config.toml
hidden_size = 128
num_attention_heads = 4
num_key_value_heads = 1
head_dim = 32
norm = "layernorm"
lr_head = 0.00861
max_grad_norm = 1.0
Each number is 128 + 24 x the weight over its row's rms, rounded and kept within 0 to 255. Layers, rows and columns count from 0. The size above them is the row's rms in percent of the matrix's.

# layer 15 MLP up, 512x128, rms 0.314, rows 225-277, columns 64-127
size [ 94  98 100 102 111 101 104  96  96 100  95  94  88  90  91 100  97  96 105  85 100  94  93 108  98  94  92 107  98  95 105 100  95 105  93  93  92  93 102 100 100  94 101  97 117  97 102 104 102  93 111 107 100]
[[146 140 140 127 141 167 184 139 142  87 106 109 122 107 105 114 173 105  93 106 110 165 137 120 126 104  83 154  91 142 103 160 128 104 128 128 120 144 116 123 109 141 140 119  99 113 145 111 123 145 143 127 124 140 141 139 125 113 109  83 137 174 112 110]
 [151 140 135 156 192  89 127 130 141 128 156  92 111 137  96 106 124 131 159 108  88 148 142  95 122 136  99 149 113 124 153 108 115 138  79 114 117 116 126 162 138 145 123 107 139  84 141 109 110 134 166 144 129 145 136 160 163 142 157 114 118 126 114 114]
 [136 159 172 111 121 138 141 123 114 109 114 112 118 107 114  81  98 182 155  97  81  99 166 156 133  93  89 162 126 152 115 138 139 140 140 175 134  84 119 116 160 119 135 115 103 137 163 133 136 135  77 173 117 137  88 138 130 137 120  90  89 166 120 132]
 [151 138 127 126 128 132 109 115 117 123 161 109 158 111 123  98 134 129  69 117 132 142 114 138 147 131 113  79 114 138 135 111 120 172 129 149 151 182 137 199 124 106 155 119  99 105 154 163 165 138 133 149 120 125 155 122 127 125  90 118  99 158 131 157]
 [164 155 159 138 149 120 126 111 123 105 149 170  95  92 122 126 122 116 134 165 171 106 108 102  88 128 126 160 180 175  93 109  93 143 127 163 138 121 132 159 160 124 145 148 131 141 100  96 130  97 149 124 107 136 135 130 148 139 134 141  95 123 138 140]
 [127  97 136 120 175 141 126  86 163  87 123 137 104 109 155 162  78 141 127 120 154  99 117 127 104 149 146 138 121 104 110 159 110 116  88 146 121  95 146 140 158 109 130 140 128 117 147  99 146 116 113 131 113 113 108 137 157 146 116 119  78 142 170 150]
 [115 137 106 141 178 167 142 161 129 123  90 121 153 105 126 141 149 133 138 117 136 117 121 114 113 138 123 127 155 126 138 119 121 137 134 123 146  95 124 167 133 123 127 144 116 159 103 154 129 123 136 195 125 109 160 119 147 116 112 110 150  88 165  88]
 [163  55  85 153 134 108 142 146 130 119 129 127 156 149 134 166 128 143 137 124 176 166 129 127 115 112 151 202 130 143 163 129 139 138 106  96 132 106 144 124 120 151 149 154 140 112  89 101 148 114 144 108 121 143 119 111 168 111 125 147  95 121  83 125]
 [129 115 108 139 143 120 133 136 126 128 148  71 124 161  78 109 103  88 127 118 134  90 179 123 165 122 157 156 132 117 102 126 136  90 165 161 115 164 128 125  83 130 160 120 137 138 160 130  92 150 123 101 112 143 154  95 119 176 145 139 139 131 128  87]
 [118 113 115 182  90 154 100 141 103 143 115  97 149 119 135 119 151 108 110  92  79 108  75 105 130 117  71 175 140 144 160 102 126 115 140 104 172  88 113 133 147 129 120 120  98 118 125 122 123 124 146 143  90 171 142 126 100 151 126 142  94 148 103 152]
 [145  82 123 102  85 151 153 127 129 127 128 114 147 115  98 164 115 132 162 116 149 113 152 137 149 124 112 118 132 114 109 163 161 146 167 119 117 179 130 119 126 182 107 149 120 131 104 123 112 142 131 126 157 103  77 108 111 153  95  84 138 149 170 104]
 [117 116 141 140 141 152 122 111 136 110 145 159 192 136 101 105 120 166 117 126 115 177 126 147 100 159 157 163 118  80 170 105 119 114 115 138  99 118 138 105 140 172 149 140 140 129  84 144 129  94 122 142 131 126 132 179 112 186 133 113 147 109 122 147]
 [107 103 104 172 150 129 144 114 143 153 108 162 151  91  67 122 167 156 129  67 187 126 129 169 126 157 114 139 162 113 152 138 148 115 115 125  87 173  81 110 149 108 149 179 129 149 138 101 143 137 132  95 124 126 131 134 158 130 136 117 149 122  90 121]
 [117 138  85 136 103 146  87 100 130 122 133 157 154 130  77 166 125 123 118 103 162 118 147 123 119 151 166 144 149 182 148 168  67 140 161 158  97 120 125 140  99 103 116 138 123 155 132 101 147 124  89 114 123 161 137 100 143 131 126  95 136 136 112  66]
 [158 140 138 127 165 142 151 121 116 116  96 144 113 124  95 137 105 109 129 107 130 123  77 173 125 146 158 119 146 106 101 119 105 139 110 122 125 169 132 174 138 132 117 145 131 174  73 154 121 128 120 109 120 139 108 101 155 124 170 137 112 134 131 156]
 [173 102 154 120 169 138 124  86 152 107 135 107 147 134  88 122  98  94 122 127  86 153 149 133 151 121 128 163 124 138 132  42 134 144  74 139 136 130 153 163 126 101 137 123 110 159 103 128 111 100 156 146 126 149 140 140 114 126 131 122 109 121 116 148]
 [ 93 128  88 192 155 137 135 147  91 101 132 113  87 116 138 122 115 164 138 102 135 121 133 139  67 157 102 128 138 104 115 120 155 143 155 156 118 106 168 107 141  99 160  93 159 103 128 132 169 124 124 128 109 133 180 135 107 128 141 125 160 132 133 140]
 [127 133  98 165 139 140 132 103  95 123 131 108 107 100 149 136 102  76 121 162 147 106 147 100 140 110 106  94 145  96  85 133 134 131 105 127 100 189 159 135 131 164 149 127 114 149  91 123 145 162 178 100  80 126 173 155 187 151 158 118 166 147  86 133]
 [147 127 107 124  98  99 116 126  75 143 130 175 158 106 143 152 154 174 131 103 135 148 134 113 101 145 175 130 114 158  94 133  99 131 156 128 148 152 178 106 115 121 156 110 130 131  77 113 152 137 133 154 130 150 162 135 142 112 118 153 127 118 159 130]
 [133 105 129 123 156 146 151 107  97  97 161 135  75 104  80 136  91 167 153 102 134 149 107 146 123 147 157 209 105 137 145 129 110 120 121 126  81 123 125  95  95 123 112 125 107 112 134 101 155 137 162 121  91 130 129 130 105 119 119 148  83 149 133 140]
 [155 149 134 134  86 108 147  98  83 109 134 145 113 136 134 133 112 145 100 137  97 113 160 108 126 163 148  93 129 146  87 138 106 115 108 156  82 153 183 165 151 126 155 123  85 109 148 119 134 142 121 132 107 138 126 105 182 156 108  74 139 111 157 152]
 [126 146 103 128 105 147 117 126 157  93 152 163 152 137 126  93 115 151  88  97 149 138 122 115 104 115 133  69 148 137 124 162 127 125 155 156 114 153  99 124 146  93 135  94 161 162 153 120 150 122 120 116 175  99 101 163 153 124 138 116 127  91 118  90]
 [134 115  89 137 101 143 107 109 119  91 114 124  98 157 105 123  97 177 132 148  94 182 154 106 155 123 176 116 118 117 125 139 106 124  97 132 177 112 153 130 122 178 163 133 127 133 104 129 160 142 166  79 126  97 103 194 159 112  86 137 160  91  98 127]
 [146 109 114 171 127 146 142 140 105 138 122  95 105 166 143 116 137 141 137 123 162 177 135  82 144 106 160 110 128 126 118 130 136 110 119 134 116 106 167 149 151 113 112 140 131  95 113 112 131 134 123  85 130 137 115 148 116 137  93 177  89 118 149 150]
 [169  92 113 123 137 163 107 145 161  98 163 135 116 114 138 151 105 159 137 103 197 128 146 126 146 145 107 121 147 108 143 160 142 127  89 119 131  90 111 136 189  95 154 160 130 109 101 112 133 155 130 148 141 172 153 141 101 146 106 137 127  70  93 155]
 [ 97 159 144 126 124 122 167 115  95 100 126 168 146 161 157 124 140  93 114 111 115 147 119 155 149 163 132 140 164 136 124 136 168 162 124 153 113 125 155 120 160 105  92 116 125 100 103  95 102 174 135  79 165 123 133  86 133 122 135 117 138 163 146 152]
 [111 124 130 133 112 146 122 129 150 113 149 121 149 134 106 133 150 148 127 111 155  96 108 103 146 127 131 145 174 135 136 104 162 165  80 117 135 137 128 170 109 107 142 176 130 168 127 134 151  67 166 102 132 126  77 113 150 118 149 127 140 116 139 120]
 [109 123  71 113 105 123 150 144 136 114 129 124 154 167 122  85 140 116 142 121 111 117 149  78  68  81 152 166 134 126 127 120  93  65 158 112 148 153 133 139 162 121 143 143 132  99 125 107 115 127 123  93 115 115 142 183 132 132 120 108 127 120  99 101]
 [170 109  95  97 122 146 131 140 112 113 104 118 132 112 111 118 119  96 146 142 136 148 153 110 112 148  86 131 160  87 135 128  75 128 143 142 164  99 103 126 143 157 120 135 129 125 123  97 105  99  83 114 132 165 154 146 134 160 183  87 109 153 117 129]
 [183 106 129 147 146 122 113 185  98 107 144 130 140 114 148 129 166 151 127 137 121 138 109 168 114 123 172 154 109 113 125 119 173 124 129 116 156 152 140 176 169 112 102 126 111 132 173 130 132 161 122 125 115 153 109 139 128 121  93 160 100 147 147 174]
 [115 140  93 112 132 123 144 120 129 100 134 107 143 134  77 155 141  79 142 125 152 145 145 151 121 141 111  93 150 163 123 150 155  98 140 172 116 176 130 152 115 114 139 122  91 112 104 161 120 194 115 102 148 168 149 127 132 166 123 143 166  98 123 132]
 [100 121 158 111 119 153 150  95 121 104 146 145 130 137  71 143 125 133 113 122 144 134 174 140 140  87 141 153 100 116  86 146 136  88 130 177 107 137 122 106 116 111 132 125 116 120 133 112 131 155 128 174 123 121 107 143 135 167 140 124 119 158  96 157]
 [133 123 111 111 116 141  96 113 111 166 129 126 122 110 130 128 136 125 126 147 124 137 127 119  97 109  81 124 167 164 113 127 132  93 174 145 148 165 142  96 121  99 160 114 140 139 102 121 159 118 100 135 127 129 128 128 150 111 159 148 132 104 165 110]
 [139 137 132 153 141 114 122 114 136 140 115 106 112  79  74 121  99 121 148 126 133 117 119 119 143 152  93 152 127 156 104 116 109 156 147 112 137 116 116  86 116 122 143 128 101 149  96 105 123 126 176  99 109 140  97 139 118 134 128 122 112 156 119 166]
 [ 95 104  81 136 107 130 122 109 126 101 145 131 157  87 121 114 128 141  90 147 152 155 139 126 114 127 151 131 162 167 118 116 125 103 129 119 130  79 125 101 119 147 155 135  99 128 170 118 128 145 102 129 111 163 138 128 103 138 146  59 134 166 106 151]
 [180 112 143 146 121 165 134 131 134 140 156  99 119 137 127 141 141 162 116  94 161 143  72 142 178 142  68 118 145 144 103  92 161 119 132 143 136 119 122 154 174 140 102 138  89 109 130 139 116 114 150 151 154 161  91 143 140 118  92 137 145 190 144 117]
 [117 131 154 103 117 156 102 140  66 147 139 133 135 152 109 167  70 102 147 148 111 117  99 117 132 135 104 139 124 141 134 137 149 121 127 120 116 125 138 128  93 156 138  88 113 132 135 147 105 134 139 196 156 155 169 113 146  94 140 121 141 110 131 129]
 [152 105 114  94  99 125 133  93  83 118 166 116 106 158 107 161 119 131 159  97 112 156 115 108 110 132 170 134 139 137 101 138 180 114 157  99 146 140 118 142 137 121 183 116 142 154 101  89  93 132 115 108 139 106 110 156 153 121 103 161 101 164 147 108]
 [111 137 108  85 148 135 155 131 126 173 125 134 115 129 148 116 117 139 114 106 108 115 138 128 135 157 105 139 156 176 136 124 124 127 119 150 104 139 124 124 177 116 123 109 135 138 169 105 116 158 140 102  96 142 122 123 161 114 116 134 105 158 126 143]
 [135 154 148 138 110 108 138 138  95 163 131  99 108 141 119 119 153 138 170 118 168 119 123 162 104 125 132 168 117 146 127 125 143  93 150 146 138 134 187 133 125 130 150  92 166 170 187 112 138 159 102 111  97 139 120 140 100 135 140 122 136 139 112  82]
 [119 150 120 107 173 167  98 141 119  90 149 153 112  94  78 133 108 132 129  97 145 184 115 107 130 114  81  82 159  91 142  98 158 123 117 136 109 119 159 112 116 100 139  78 158 124 128 130 145 155  68 140  92 150 142 127 123 160 138 135 133 127 106 115]
 [136 116  95 173 138 143 124 109 151  87 105 133 133 116 162 144  93 125 152 106 146 117 114 122  83 145 144 131 149 135 118 145 147 124  87 100  92 142 122 140 160 133 149 174 122 133 182 138 155 130 157  79 123 125 125 124 140 137 111 138 136 107 140 124]
 [ 97 176  95 135 107 171 108  88 151 122 151 162 133 122  90 127  92 104 115  96 112 129 144 136 139 104 124 117  86 134 123 131 116  74 114 126 110  98 148 188 144 154 135 134 164 152 111 142 176 133 129 161 154 153 163 144 130 116 128 133 148 133 105 156]
 [141  99 153 155 111 148 142 130 158  97 178 167 119 138  99 101 119 138 138 112 106 195 137 125 143 151 148 115 112 138 116 129 107 113 162 142 138 135 111 124 121 129 160  97 107 169 108 148 106 113  90 125 103 162 140 134 162 140 144 125 159 149  96 108]
 [134 136 114 107  92 145 112 103 110 118 102 105 130 106 148 171 110 111 129 115 133 166 138 139 140 133 113  90 134 133 136 127 110 114 102 105 123 124 167 110 162  98 146  98 119 131 144 128 180 162 119 107 121 140 123 149 147 161 139 173 135 103  50 113]
 [113 153 131 130 181 190 132 143 116 132 131 163  93  98 115 138 116 101  98 113 122 159  77 146 126 127  78  84 155 131 118 104 104  88 139 155 108 119 108 125 162 138 163 164 138 129 173 128 179 109 102  93 122 112 126 163 119 138 120 161 142 125 158 143]
 [137  68  56 126 110 118 146 122 106 109 124 140 158  94 153  95 135 107 122 122 142 116 146  95 180 131 146 119 127 126 109 125 157 156 155 167  86 139 118 160 102  95 124 116 113 123 115 129 115 151 102 154 112 131 146 137 142 138 125 160 115 147 117 134]
 [116 168 126 127 154  94  99 120 103 138 109 140 144 159 146 130 123 138 144 100 153 155 132 113 128 142 141 119 126 122 159 112 174 100 112 125  90  76 162 120 140 165 113 117 149 137 133 129 152 150  83  64 136 122  98 141 126  93 107 142 104 104 143 107]
 [108 151 168 160 146 107 123 160 130  85 129 157 128 115 112 125 160 161 103 122 147 141  79 121 121 133 162 169 105 159 115  91 144 147 127 116 139  70 124 138 138 153 129 134 159 142 153 141 159 106 100 100  64 124 147 122 103 116 129  85 101 117 141 133]
 [134 110 101 137 112 146 159 155 123 125  85  88 115 120  95 136 105 165 126 145 134 103 162  82 151 150 141 104 160 159 175 179 111 143 114 137 118 131 112 151 110 153 156 121 152 105 127 116 129 180 138 121 121 118 126 145 148 105 115  89 141 152 104 122]
 [164 129 158 159  84 138 120 117  63  98 154 136 126  93 134 105 126 113 123 124 143  95 167 149 131 118  61 149 130 168 178 104 112 120 126 104 164 160  98 166 136 138 142 130 143 130 119 138 105 140 146 100 140 156 110 149 123 160 124  88 119 129 133 107]
 [154 116 118 114 150 152 108 128 133  73 159 114 152 118 141 123 155 105 115 130 105 133 176 166 145 118 153 144 127 121 116 152  85 151 211 138 107 123 110 178 162 114 160 146 129  80 120 145 144  84 119 144 110 134 154 132 103 124 104  69 146 167 142  91]
 [143 113  99 150 117 142 155 159 122 105 154 123 148  98 128 165 143 127  86 101 108 121 120 120 136 135 159 112 137 130 128 109 166 153 190 161 101 157 110 141 113 135 123 110 111 135 151 115 163 108 110 112 141 140 165 132  95 155 130 163 118 100  68 101]]
# layer 15 MLP down (transposed), 512x128, rms 0.329, rows 225-276, columns 64-127
size [101 100 100 109 107 101  90 113  95 120  95  88  89  92  81  99 104  91 104  76  94 104  82 102 103  91  91  99  88  91 100 114  97 111  93  91  88  95 104 100  90 104  94  94 110  96 101 104 108  87 117 103]
[[128 149 164 144 141 139 103 121 157 119  89 101  92 168 130 139  98 140 132 126  91 218 158 125 150 134 139 147 148 138 189 101 145 133 125 135 136 125 130 116 139 165 136 153 110  92 109 131 135 111 110 125 144 147 133 151  93  82 101 162 169 112 119 130]
 [117 128 126 142 136 117 171 136 120 119 134 138 104 139 149 147  85 168 163  91 128 194 132 128 144 161 113  78 147 118  91 129 162 155 122 121 100 151 130 103 129 119 152 122 135 142  98 132 126 171 210 149 122 131 124 120 111 111 159 148 137 130 114 168]
 [136 112 117 167 141 104 140 123 145 140 135 112 151 123 173 147 142 132 116  96 113  79 157  99 122 123 139 105 180 113  89  72 115  85 155 123 124 148 110 130 128 146  92 102 128 142 132 157 172 134 101 112 116 140 147 133 126 127 149 128 145 146 162 131]
 [159 130 100 116 105 138 109 118 153 105 122 168 154 119 124 145 144 117 132 169 124 105 155 161 170 132 162 137 146 174 106 105 120 130 153 110 137 123 121 110 134 126 127 165 121 134 121 114 155 139 109 101 123  94 130 108 138 152 113 131 139 109 153 147]
 [121 107 131 130 128 128 106 128 162  92 122 153 125 115 128  95 142 106 130 130 166 125 124 135  93 146 115 155 166 107 113 135  92 112 118 168 115 142 174 164 116 159 114 128 120 122  97 158 142 109 137 127 111 123 162  99  80 154 143 166 132 109 126 114]
 [112 131 131  91 113 132 117 136 128 154 109 136 110 142 131 134 184 107 161  85 111 156 107 125 120 139 149 157 122 158 138 156 112 144 121 111 128 163 123  97  92 148 123 128 181 153 128 145  88  97 107 174 122 159 161 121 147 103 120 113 147 125 149 101]
 [116 143 154 148 145 141 145 118 115 135 118 132 161 152 170 150 177 151 122 180 122  79 131 171  83 119 140 126 141 130 102 138 102 135 133 127 137  93 184 164 158 154  73 159 158 133 177 135 144 116 156 142 132 112 125 166 125 105 168 156  97 114 128 132]
 [171 105 162  83  87  79 160 108 122 133 114 152 143  83 117 186 194 120 136 100 106 109 114 143 118 127 118 167 136 130 155 126 116 107 131 103 118 116 153 143 107 111 167 149 112 129 128 129 110 101 117 126 142 124 115 131 127 155  90 128 111 133 151 120]
 [154 111 135 122 122 107 110 124 117 124 120 144 119 103 173 180 166 138 102 137 166 138 139 173 187 155  92 164 119  81 132 112 166 130 158 112 134 114 157 108 119  90 136 125 161 114 138 132 146 143 135  89 151 126 127 119 100 114 139 142 112 117 143 149]
 [129 102 134 104 158 133  78 122 139 126 127 108 216 113 147 108 109 124 122 143  93 138 158 121 124 114 149 173 108 112 145 122 116 120 152 118 121 161 135 117 149 132 156 106 140 152 125 140 122  90 140 151 158 127 142 152 119 153 146 132 135 108  66 120]
 [135 126 144 155 162 181 152 112 146 100 150 141  39 146  99 104 123 142 153 123 158 178 116  96 118 149 144 104 153 132 136 155  98 111 110 152 135  96  95 116 122 130 130 120 119 121 138 104 132 120 124 126 105 170 117 100 140 119 172 137  85 145 120 125]
 [ 96 140 104 110 121 121 163 125 145 123 105 104 164 145 141  96 123 117 117 142 142 150 119  89  71 116 128 131 113 106 135 170  98 133 121 145 147 130  74 133 145 107 154 127 128 135 113 111 133 154 137  92 153 137 161  94 188 147 134 125 100 170 122 139]
 [117 125 143 130 120 112 157 124 129 114 157 103 133 115 123 137 255 120 115 108 109 133 106 114 178  95 132 144 130 126 129 122 156 128 123 137 119 145  83 185 111 139  97 131 114 103 149 133 118 118 143 149 112 115 134 134 104  70 189 115 121 123 114 117]
 [125 165 140 128 145 128  86 117 119  89 105 124 113 146 125 125  99  81 104 119 148 140  98 112 166 157 140 133 106 116 104  93 150 112 154  92 106 123 125 128 153 105 148 128 111 137 128 107 190 143 131 128 112  87 122 145 151 101 117 112 109 115 193 121]
 [ 96 135 122  70 119  94  92 136 117 135 111 111 144 113 112 139 118 138 132 151 147 146 131 123  97 114 139 134  87 110 154 144 161 109 107 146 128 100  83 176 106 129 144 122 173 132 128 129 124 131 144 118  82 100 157  79 122 162 195  95  75 130 130 133]
 [112 147 104  88 121 134 190 127 164 112 130 121 175 133  77 112 138 107 148 154  79 128  99 131 143 164 110 147 100 155 124 129 113 118 161 137 135 119 109 102 152 116 134 176 137  95 147 120 116 126 144 174 119  86 140 103 125 107 171 141 149 110 137 102]
 [ 94 151 121 144 154 105 148 105 144 132  98 119 115 130 123 164 220 142 110 150 122 132 101 101 140 103 138 111 131 123 156 127 156  77 129 152 149 165 114 129 138 142 124 105 107 137 159 123  84 121  71 119 129 153 138  99 141 110 140 127 117 114 141 129]
 [142  74 124 120 172  97 144 135 128 141 118 136  83 119 106 145  84 130 134 129 139 117 152 146 109 147 133  95 106 121 143 141 104 131 146 130 141  88 120 150 153 114 128 120 158 135 151 117 140 119 142 117 143 106 113 159 152 147 125 118  97 161  90 112]
 [ 94 117  97 150 113 124 117 140 154 142  86 100 108 121 166 138  82 134 142 152 147 143 162 145 148 143  84 121 106 125 124 123 154 167 111 145 126 123 140 159 124 136  84 125 120 133 127 126 121 134 146 133 128  90 139 119 116 117 106 164  78 138 136 114]
 [129 112 115 129 106 143 105 108 143 117 182 122  41 158 116 118  88 136 161  92 173 199 115 142 124 155 136  98 100 106  78 126 131 137 164 105  82 113 118 148 107 138 111  91 170 142 148 142 130 141 141 133 131  96 160 119  95 120 163 114 137 141 140 152]
 [129 155 141 130 139  99 176 121 129 145 125 101 141 106  95 143 101 105 159 156 125 110 106 119 134 129 163 168 151 114 102  92 132 113 134 153 113 130 132 117 134 103 119 172 146 129 119  98 140 148 146 146 124 112 138 101 133 103 159 156  71 135 112  95]
 [126 129 148 151 107 115 144 136 125 111 119 166 179 109 117 148 196 105 124 146 115 105 160 150 159 137 109 141 153 128 113 118 112  88 147 131 157 129 129 195 115 136 150 114 101 118  92 124 152 141 146 189 106 113 114  98 124 123 135  90 133 153  92 155]
 [132 113  99 137 134 155 127 127 143 147 107 128  53 101  96 138 100 136 146 134  96 177 131 113 153 146 119  95 134  99  89 128 148 137  96 119 145 139 140 155  91  95  92 125 120 107 138 125  73 104 154 124 128 158 136 156 123 125 148 115 130 129 138 107]
 [112 101 104 136 134 116 101 192 131 145  98 107 166 137 140 141  91 119 135 123 166 166 175 144 152 112 119  92 128 112 141 135 126 134 147 175 101 117 134 150 130 141 139 122 172  76 125 138 119 146 125 148 131 102  96 158 108 123 119  81 102 125 111  99]
 [111 123 137  95 132 105 141 152 164 101 150 119 168 127 142 138 181 129 144 160 127 134 115 109 109 146 122 144 109 106 117 121 101 102 114 112 123 156 101 153 131 114 138 141 119 114 100 139 101 139  84 118 158 115 117 155 122  64  89 113 104 109 133 123]
 [112  94 152 115 117 119  97 108 138 104 126 108  54 106  75 135 106 162 133 105 127 191 163 126 116 148 130 123 116 149 139 110 101 117 162 117 142 134 164 104 126 188 168 141 145 104 106 146 139 155 161 102 150 148 144 141 129 118 108 166 156 142 152 147]
 [137 106 177 117 129  95 165 113 130 114 152 105 133 124 161 140 255 105 120 122 125 118 154 114  99 145  96 118 113 113 119 112 133 104 113 127 129 140 136 135 133 159 110 105 128 146 153 129 113  94 113 121 135 105 143 148 119  94 129 117 116 140 169 157]
 [138 155 106 120  96 150 144 112 138 128 113  71 117  79 121 118  89 113 144 121 125 134 110 157 166 138 116 103 134 134 177 111 162 131 148 153  86 130 125 116 106 107  95 153 117 141 142 139 118 131 136 123 176 144 104 156 143 115 110 103 121 178 105 133]
 [107 106 139 130 115 107 153 116 110 131  91 121 213 127  99 157  96 134 158 169 108 118 142 117 124 127 156  95 122 129 131 144 123 136  87 162 145 155  70 118  93  97 132 142 119 113  97 126 109 129 117 122 133  98 140 127 113  95 201  91  89 133 119 170]
 [116 140 140 132 177 149 137 121 151 151 176 119 154 155 101 131 166 211 143 111 155 140 156 130 155 125 130 158 148 142 136 141  98 136 109 120 110 127  83 101  97 102 163 111 127 111 132 141 141 139 177 101 103 137 131 123  93 135  62  84 155 135 118 131]
 [114 118  71 160 143  93 155 126 117 170  96 141 145 107 149 109 158  92 111 100 184 127 130 152 121 121 129 156 150 163  96 114 102 155 133 157 151 128 121 117 109 137 124  97 108 105  92 167 109 100 157 114 149 105  72 120 147  91 113 128 110 111 111 119]
 [124 144 144 122 159 121 159 116  93 112 119 153 196 127 137 233 104  85 124 144 132 121  97 114 182 144 100  93 137 133 157 121 118  66 175 116 104 155 156 120  71 132 122 152 128 114 128 147  93 115 145 127 120 140 118 142 155  98 138 103 161 128 147 126]
 [134 100 148 167 131 125 150  99 118  98 131 172  69 186 104 154 186  84 138 116 136 131 141 136 146 135 108 165 132 163 111 107 131  91 149 128 129  97 150 173 140 166 136 142  95 127 129 150 133 145 148 154 106  89  94 117  94 119 139 138 121 129  74 121]
 [138 106 176 108 114 103 170 130 154 112 119  97 132 118 133 111 127 183 134 105 133 127  80 174 140 128 116 105 125 131 170 133 168 128 109 133 144 126 112 137  94 143 170 142 139 134  99 153 136 152 124 137 143 148 116 147 103  92 110  75 176 114 180 123]
 [110 124  96 138 140  46 144 136 148 106 113  90 127 183 137 161 104 143 141 130 117 166  99 100 162 154 111 160  75 147 136 113 103 154 120 116 150 100 139 136  94 142 153 107 142 137  86 110 117 137 100  85 148 103 107 129 138 126 159 168 117 150 104 169]
 [ 99  55 118 141 108 130 112 109 128 119 165 117  89 138 135 143 152 146 108 125  91 166 125 154 153 182 181 151 137 101 117 150 106 137 136 101 119 100 119 133 150 130 111 100 140 108 107 129 147  81 132 101 111 154 154 141 135 144 139  82 157  94 121 125]
 [142 127 156 127 163 133 147 111 133 150 138  98 110 131  91 156 140 104 105 160 148 193 139 120 115 133 142 121 152 150  99 102 134 144 116 155 137 143 120 133 155 117 132 163 126 140 132 100 139  84 101 108 140 103 108 141 122 102 102 105 121 118  68 129]
 [158 151 163 111 111 162 125 140 169 111 128 134 101  83 113 139 118 107 138 159 106 111  94 137 113 107 126 125 117 139 166 110 116 133  94 137 134 129 142 189 124 121 100 184 129  95 177  94 126  82  89 110 143 130 133 115 119 141 142 118 100 105 113 145]
 [148 130 112 165 127 128 164 135 151 151 141 125 160 158 143 151 133 136 154 153 125 176 109 128 144 112 115 101 121  93 154 120 117 162 129 102 130 122 167  87 126 136 140 158 135 129 184  82 149 138 143 155 105 160 113 110 124  87 119 130 116  89 121 107]
 [139  99 114  95 130 129 115 131 148 144 152  80 129 131 156 114 169 111  96 137 154 111 153 162 153  94 128 140 101 133 120 125 145 138 107 186 136 104 156 169 103 130 136  83  89 121 115 129 156 136 101 159 108 138 103 120 137  78 134 118 189 163 131 169]
 [145 138 127 143 120 162  77 178  93 140 140 130 131 112 147 105 159 130 171 110 155 101 102 109 128 142 116 125 153 107 111 127  99 120  79 143 113 125 117 114 139 110 123 169 131 130 137 109  80  85 148  92 128  83 137 148 130 117 129 134 120 144 127 121]
 [130 124 145 101 143 106 117 117 107 110 161 150  71 106 120  72 152 124 117 127 166  78 131 117 131 130 120 117 119  89 129 118 150 152 146 133 156  59 131 100 134 134 146 103 140 112  90 147 117 142 133  92 175 136 103 102 145 120  84 144 109 146 151 176]
 [105 126  95 134 122 135 154 159 110 195 101  90  69 141 100 121  91 101 122 140 121 168 148 125  87  95 119 132 124 131 142 155 134 144 119 157 124 117 103 113 142 123 176  97 143 143 177 148 140 148 180 117 118  99 121 120 134  93 141 139  65 103 172 140]
 [135 151 102 120  96 138 174 139 157 168 120 116 120 104 134 144  25 106 151 145 139 136 108 112 140 120 141  68 121  91  91 113 126 103 121 133 116 132  98 154 131 164 143 138 177  91 166 116 140 109  85 140 101 122 144 155 134 103 136 131 160 105 150 130]
 [132  98 128 145 146 135  85 138 133 125 107 149 179 125  99 135 117  90 118 122 141 125 129 130 138 116 130 166 150 150 154 128 144 128 143 118 107 108 102 170 115 141 137 106 140  85 108 163 162 179  99 110 132 139 117 134 108 117 127 179 116 147 141 183]
 [117 155 125 120 129  87 172 103 116  63 121  94 119  75 126 115 193 130 165 111 105 112 179 119 133 133 144  66  94 116 135 161 104 123 112 144 143 119 114 139 128 137 147 149 130 119 141 110 142 131 112 144 108  76 120 141 139 120 137  73 132 122 184 168]
 [113 108 126  94 139 135 118 179 164  85 126 137 101 122 135 108 119 157 144 173  82 133 129 116 161 128 141 109 140 124 132 128 121 128  97 123 132 123 146 120 137 122 110 127  86  96 152 113 150 142 111 188 151 149  93 106 135 130 170 116 101 169 147 149]
 [133 157 202 143 164 116 102 119 100 124 103 163 145 120 140 121 107  96 116 118 114 116  96 145 144 121 155 154  90 139 133 148 149 125 122 157 142 130 139 125 113 159 123 111 126 130 105  98 122 117 111 100 137  84 146 158 126 151 117  95 152 140 145 130]
 [115 113 165 105 100 145 139 113 167 122 132 128 163  95 165 119 122 105 155 130 129 104 126  62  86 129 125 154 125 139  87  87 101 105 115 164 115  60 205 184 149 149 101 112 156 133  90 156 135 134 134 113 127 126 119 104 135 134 121 148 147 140 121 127]
 [159 115  67 121 123  87 144 160 155 181 116 164 162  69 126 114 110 133 100 192 130 121 133 111 129 160 121 105 133 143 101 109 139 119 105 123 146 100 142 133 125  99  99 124 188 154 141 143 114 171 129 166 116 139 141  87 140 126 103 135 156 125 131 157]
 [ 98 130 134 151 105 113 119 154 124 113 130 132 136 122 139 106 108 122 114 149 103 158 153 142 115 163 171 180  89 124 146 128 136 108  89  97 118 105 113 100 154 109 134 123 157 118 151 104 187 138 159 141 144 107 154 104 146 131 119 137 166 121 129 116]
 [135 148 131  71 134 120 121 127 161 131 131 106 150 115 144 142 105 135 107 137 104 132 142 118 121 161 129 142  83 115 113 121  89  91 123 127 186 134  83 110 133 174 103 110  94 142 136 132 146 151 135 117 140 105 186 118  97 114 149 115 133 174 133 103]]